Part of a small language model's weights.
Size: 15 layers, vocabulary 11359, 14.2M parameters.
Architecture: RMSNorm before each block, normalized queries and keys.
Training: a variant of Muon for these matrices, 688M tokens, 11815 steps.
Each number is 128 + 24 x the weight over its row's rms, rounded and kept within 0 to 255. Layers, rows and columns count from 0. The size above them is the row's rms in percent of the matrix's.

# layer 4 MLP up, 512x256, rms 0.0883, rows 384-414, columns 128-159
size [ 98  99 106  97  94 124  99  98  95  95 102 108 105 105  97 104  99 100  96  90  86  90 103 108  92  80  97  92  97  89 103]
[[124 162 139 124 125  99 113 136 136 101 133 124 114 129 144 167 130 113 160 142 139 118 199 119 148 122 141 114 136 100  82 170]
 [154 120 118 114 106 134 190 142 149 123 111 138 126 116 116 135  93 108 126 136 142 131 132 133 167 106 139  93 126 109 137 139]
 [144 115 161 117 117 177 102 104 118 147 109 149 115 136 106 129 113 162 139 129 105 141  96 136  98 127 110 117 126 109 142 140]
 [121 129 135 124 158 155  98 115 131 152 144 142 148 143 108 137 166  82 129 144 103 129 119 113 144 158 113 177 121 116 126  98]
 [103 159 131 136 123  92 181  64 131  88 129 178 140 151 130 101  98 120  79  96 125  94 110 134 109 125 133 116 143  85 111  80]
 [117 103 117 111 142 142 176  98 124  83 112 106 140 158 193 127 125 130 110 144 149 140  96 151 143 142 140 150 120 129 124 106]
 [140 110 129 137 123 141 140  85 147 133 109 140 105 112 129  88  66 135 114 169 119 115 160 123 161 108 122 120 143 149 125 102]
 [122  94 109 125 180 118 143 129 144 155 104 139 163  60 120 121 149 121  94 145  99 140 127 104 118 154 128 148  95 114 133 186]
 [113 149 110  69 125 125 125 148 115 121 110 167 162 122 159 122 132 161 120 135 121  85  82 136 114 124 118 161 120 122 102 123]
 [180 102 122 133 134 134 158 136 145 137 143 100 113  90 132 146 156 137  94 117 109  75 136 115  59 124 108 154 132  90 136 121]
 [154 117 144 145 119 164 126  93 113 127 144 148 140 142 157  63 142 147  95 139 127 160 147  80 155 115 157  93 144 125 108  99]
 [117 104 129 140 122 124 106 146 119 100 142 144 105 153 141 152 118 114 119 140 152  77 128 111 160 101 103 131 122 124  98 150]
 [103  94 117  90 140 123 124 167 106 134 131 189 136 104 115 154 138  73 150 117 102 129 138 136 116 100 130 151 132 148  83 110]
 [128 114  81 108 108  95 134 118 106 116  65 123 154 117 115 172 130 149 186 140 128  95 123 116 118  63 115 143 158 149 109 137]
 [180 126 154  96 149  96 126 131 136 114 117  96 137 140 110 139 136  73 130 132 139 142 126 126 142 100 136 140 121 159 133 168]
 [143 144 176 105 106 103 142 138 162 139 145 107 122  69 142 124 135 122 101 160 104  87 133 134 142 127 114 164 131 145 120 111]
 [ 82 146 141 147 127 135 115 114  32 110 122 143 127 117 158 118 121 113 127 125 131 122 101 107 107 140  97 140  91 143 115 157]
 [142 143 152 154 108 124 116 139 148 115 135 178 143 121  95 159 114 148 108 164 125 148 105 119 131 149 101 112 113 135 142 103]
 [145 172 143 129  96 157 111 116 114 130  85 114 126 147 151 115 121 145 172 145 136 138 101 129 168 134 155 143 108 130 107 122]
 [150 116 123 153 166 102 131 104 129 107 166 154 115 150  90 124 147 119 136 145 140 155 106 153 162 164 127 127  82 103 133 167]
 [143 128 125 137 115 123 143  93 137 120 167 142 182 113  96 148 148 122 116 118 137 181 139 131 138 100 182 102 138 105 146 171]
 [136 112 137 156 115 145 111 142 142 145 108 134  91 163 138 127 132 145 163 112 173 135 155 167 157 121 171  91 142 136 136 120]
 [107 117 126 124 139  89 149 101 133 161 150 169 129 141 151 134 141 143 136 111 147 125 108 157 132 155 129 119 118 174 125 134]
 [127 119 183 133 135 121 175 121 135 130 113 175 139 156 124 116 137 119 142  97 102 135 142  77 120 190 125 117 118 116 129 140]
 [139 126 109 102 125 132 119  83 135 142 124 136 118 108 137 117 151 108 132 146 148  74 138  96 137 117 151 127 107 162 144 117]
 [128 106 129 135 127 139 131 134 100 149 120 136 148 123 109  97 127 153 126  83 130 109 152 129 160 130 117 125 105 146 129 152]
 [142 184 130 125 145 105 113 153 159 146 142 155 126 133 118 117  84 162 116 119 125 165 112 136 177 147 151  79 127 135 139 107]
 [116  62 122 150 130 123  94 103 133 112 139 147 154 124 165 102 137 159 145 135 168 198 140 146 100 152 187 137 102 129 113 111]
 [138 115 143 145 106 136 121 102 135  91 132 103 118  88 109 135 140 160  87 141 116 138 125 136 177 130 174 146 149  95  93 112]
 [116 137 113 102 143 115 140 164 143 104 170 138 146 110 118 152 138 136 122 104 137 187 161 124 146 125  92 132 136  83 115 131]
 [132 161 133 161  86 141 160 177 138 123 115 115 144 119 132 113 138 125 127 128 144 113 145 150 118 167 121 140 152 154 123 119]]
# layer 4 MLP down (transposed), 512x256, rms 0.126, rows 384-414, columns 128-159
size [ 97 103  98  97  94 116  99  94  98 102 101 108 106 100  97 101 101 106 106  95 102  95 100 110  94  94 104  94  95 103 100]
[[155 145 113 140 108 111  80 102 112 130 128 135 124 112 131 135 137 174 126 115 106 156  81 111 152 103 115 118 125 144 135 116]
 [120 103 124 129 112  87  85 113 141 165 166 133 144 106 173 127 157 173 148 123 113 140 107 126 134 202 128 133 132  77 130 142]
 [158 114 180 132 130 147 125 147 122 170 102 114 126 118 126 163 136 145 138 136 119 137 139  97 126  98 142 127 115 130 138 162]
 [107 120 136 128 161 109 101 126 137  68  95 101 123 114 130 134 126 122 126  60 132 144 178 135 116 127 125 145 137 160 168 148]
 [177 174 151 116 127 173 135 157 141 132 127 158  79 134 154 137 139 122 112 121 111  95 116 121 104  97  83 167 111 153 126 186]
 [125 136 127 128 136 118 150  61 141 147 112  97 109 118 133 122 132 188 114 129 117 152 107 135 143 112 162 101 124 122 124 129]
 [132 146 124 148  79  90 161 116 138 117 101 108 140 118  93 114 103 120 141 192 131 135 162 127 179 133 108 141  79 129 110  86]
 [154 150 140 133 142 125 111 125 136 132 105 146 130 112 129  94 132 134 102  94  96 126 133 122 137 102 118 150 141  85 117 120]
 [137 140 106 126 114  86 119 119 111 113 132 168 160 136 124 142 144 148 149 100 146 138 106 151 131 138 106 144 100 132 136 137]
 [123 137 104 124 108 139 158 133 151  90  83 157 146 106 144 111 142  76 111 124 144 137 148 147 107 118 132 124 139  82 157 150]
 [152 125 151 138 121 113  82 133  94 150 174 131 138 136 165 146  89 135  77 107 117 109 111 149 118 101 127 152 181  87 152 119]
 [162  87 158 107 156 124  98 114 115 113  89 118  99 143  94 136 142 161 111 137 104  80  93 122 106 134 102 170 149 137 107 128]
 [ 88 154 164 108 124 108  92 135 106 120  66 120 110 145 163 115 116 107  93 121 161 122 112 124 129 147 112 135 140  86 106 104]
 [110 169 154 116 124 141 104 110 154 111  96 152 114 109 121 104 149 138 152 157 142 123 141 138 120 142  73 111 122 135  91 123]
 [122 116 161 104 109 101  69 167 140 130 147 176 132 157 138 120 106 158 172 187 148 113 125 164 193 118 120 175 142 132  96 138]
 [123 121 157 112  74 103 112  79 160 122 113 129 131 120 164 117 109 111 151 122 133 113 139 102 123 115 147 168 128 127 122 118]
 [132 126 113  95 147 142 134 141 135 170 141 121 112 120 141 130 177 106 126 146 124 118 142 113 170 135 105 114 116 122 110 153]
 [119 144 125 102  69 134 107 103 161 124 152 127 139 122 185 115  89 139 156 126 120 125 105 117  78 103 185 130 157 141 100 118]
 [150 122 140  95 150  96 110 100 112 128 157 119 146 114 153 187  98 105 110 127 106 149 103 109 135 111 144 136 117  64 137 152]
 [116 126 117 155 115 151 142 145 140  77 138 144 163 125 103 113 168 136 134  99 128 131 138 148 147 132 134  91 151 120 106 146]
 [104 139 107 136 104  77 140 120 137 118 146 130 149 129  99 104 116 107 114 123 136  89 121 103 113 114 141  85 152 112 125 124]
 [ 89 113 183 111 170 119 116 184 116 122 149  90 144 156 113  87 130 136 165  99 151  97 122 146 161 134 118  66 119 144 101 131]
 [155 116 127 132 100 131 150  71 122 134 112 142 158 119 138 119 123  92  87 138 116 155  78 156 132 123 175 143 106 144 129 121]
 [120 151 101 105 131 122 141 117 116 159 130 140 129 139 132 100  81 118 125 112  94 125 174 111 131 160 109 121 120 145  91 124]
 [128 170 107 135 128 119 153 156 119 134 136 140  97 118 114 162 153 112 143 175 100 175 115  95 145 103 161 110 119 122 135 120]
 [185 125 152 125 116  89 113 117 119 156 136 139 117 145 171 153 141 100 149 133 168 155  89 121 102 155  98 121 104 149  92 125]
 [105 125 142 116 155 169 137 139 112 202 126 100 155  90 121 144 114 157 107 116 135 156 149 168 134 128 139 126  96 117 109 113]
 [162  87  96 156 157 145 113 105 163 119 131 119 177 128 138 117 139 104 122 130 181 164 162 125 131 107 127 112 122 132 123 124]
 [122 149 137 123 126 152  89 178 156 176  76 135 133 124 143 108  86 155 107 140 139  86 128 140 118  93 113 125 134 143 112 100]
 [152 151  92 106 102 144 129 157  87 100 110 118 132 135 107 148 142 170 133 112 149 165 158 115 162 111 117 131 142 121 157 171]
 [120  83 105 109 148 119 147 163 115 103 135 130 133 115 127 179  97 141  98 145 110 128 126 140 148 135 119 115 106 166 148 119]]
# layer 4 MLP gate, 512x256, rms 0.0881, rows 385-415, columns 128-159
size [ 99  99 100  92 100  97  98 102  97 102 102 107 100 105  94 103 108 103  89 116  90 100 112  92 105 109  93  97 113 104 102]
[[176 131 119 120 153 111 112 154 187 139 146 134  71 124 141 125  95 136 133 123 135 152  97 139 144 118 170 159 123 139 126 120]
 [118 145 142 140 113 133 152 135  97 106 129 122 123 120  98 122 165 150 105 109 125 124 126 142  97 110 111 114 119 126 135 122]
 [120 148 154 146 158  74 137 120 118 134  90 115 143  94 109 143 138 151 129 176 179 129 141 160 132 158 118 133 141 138 137 136]
 [147 160 147 150 115 150 153 141 145 156 141 121 132 159 120 105 119  93 142 136 114 149 126 100 128 129 127 127 131 120  98 187]
 [152 167 136 119 157 143 175 130 100 116 150  94 111 151  93 118 105 121 132 103 133 111 107 142 122 136 131 106 135 135 117  91]
 [129 125 140 158 117 110 127 106 120  92 149  82 127 109 150 151 107 168  85 143 129 117 148 122 150 112 136 154 140 162 149 118]
 [154 116 126 133 133 128 120 101 108 169 116 151 102 111 138 129 143 146 142 123 140 142 123 108 137 130 124 118  95  96 128 142]
 [136  94 135  80 144 148 124 167 125 108 126 133 129 149 137 122 130 167 171 165 121 109 123 150 173 152 173 129 130 170 151 116]
 [133 132 133 127 103 134 110 117 108 145 146 154 148  67 134 141 127 115 113 109 106  86 128 111  97 134  90 139 121  90 144 175]
 [133 143 163 109 127 115 139  50  74 145 153 111 109 137 115 141 133 125 137 118 136  88 117 136 150  99 155  87 132 109 148 122]
 [146 162  93 138 149 149 132 135 140 166 121 136 121 114 126  90 149 117 119 125  69 192 126  40 112 142 121 137 147 107 128 117]
 [174 130 160 108 133  90 157 148 139 170 102 123 133  97 114 141 150 127 110 127  78 123  66 160 137 133 103 137 126 151 121 118]
 [127 125 113  98  83 141 105  98 122 108 134  87 125 168 102 109 152 105 137 102  92 115 127 165 155 160 130 108 133  96 163 118]
 [138 109 157 107 125  89 120 147 121 138 114 128 123 126  92 118 119  78 140 101 119 120 109 162 101 112 122 120  81 117 154 132]
 [148 159  88 140 132 189 152 182  91 120 140 130 154 177 112 139 114 141  94 102  92 119 130 144 121 140 131 130 114 134 133 100]
 [138 129 109 128 138 106 115 191 140 110 186 129  99 106 156 169 113 133 125 149 122 151 114 117 148 151 115 124 155 135 106 143]
 [129 128 161 163 130 138 134  96 130 104 165 105 108 107 127 126 139 151 120 166 122 151  88  96  93  92 152 106  96 136 140 144]
 [136 118 135 134 137 129 134 145  88 154  93 132 151  73 138 151 153 116 157 134 129 157 101 146 119 119 119  59 163 123 136 130]
 [131 147 140 131 114 121 112 119 186 112 119 145 156 117 128 131 118 150 167 161 131 150 108 105 146 125 173 110 113 120 128 177]
 [129 143 143 144 133 159  61 154 121 143 115 131 136 176 133 117 111 159 105 131 114 128 113 141 149 177 117 135  78 146 134 151]
 [141 132 146 138  80 116 132 137  98  90 125 114 129 152 168 144 133 109 191 103 147  82 134  99 139 134 119 136 123 132 117 150]
 [142 159 125 122 132 133 127 125 102  89  93 122 173  96 147 125 149 131  87  96 149 148 114 122 157 134 144 134  67 183 135 115]
 [ 90 144 102 114  97 108  80  67  99  98 119 120 168 126  81 145 114  84 154 125 138 110 155 115 137 131 141 131 132 108 115 133]
 [138 150  94 134 137 141 126  96  96 118 153 126 107 129 114  94 109 118 118 114 129 173 147  85 120 109 111  86 104 152  97 180]
 [150 146 172 139 155  92 133 138 116 170 114 165  85 132 183 159 106 122 155 121 127 135  90 104 121 133 125 124 109 149 115 131]
 [141 128 123 138 102  96 115 119 136  90 110 125 125 118 143 160 143  89 131 129 121 115  77  81 106 138 110 141 103 132 135 147]
 [171 116 124 134 136 100  85 115  95 101 113 106 165 131 109 101 147 158 132 120 197 180 144 145 115 107 107 121 142  81 144 102]
 [176 142 143 150 137 138 127 132 163 150 116 153 149 131 109 143 105 157 146 152 176 139 116  74 134  68 145 110  82 115 129 130]
 [134 102 164 115 165 117 121 104 149 182 137 170  89 107 144 131 115 116 137 154 125  85 104 154  87 115 140 106 133 153 111  96]
 [109 151 131 126 132 101  84 128 138 116 143 109 101 164 143 149 154 124 131 118 104 122 119 143 178 118 148 114 120 120  93 134]
 [151  95 114 116  92 128 122 150 118 131 163 144 156 143  86 162  90 135 158 134 113 132 103 116 153 133 102 168 117  96 114 183]]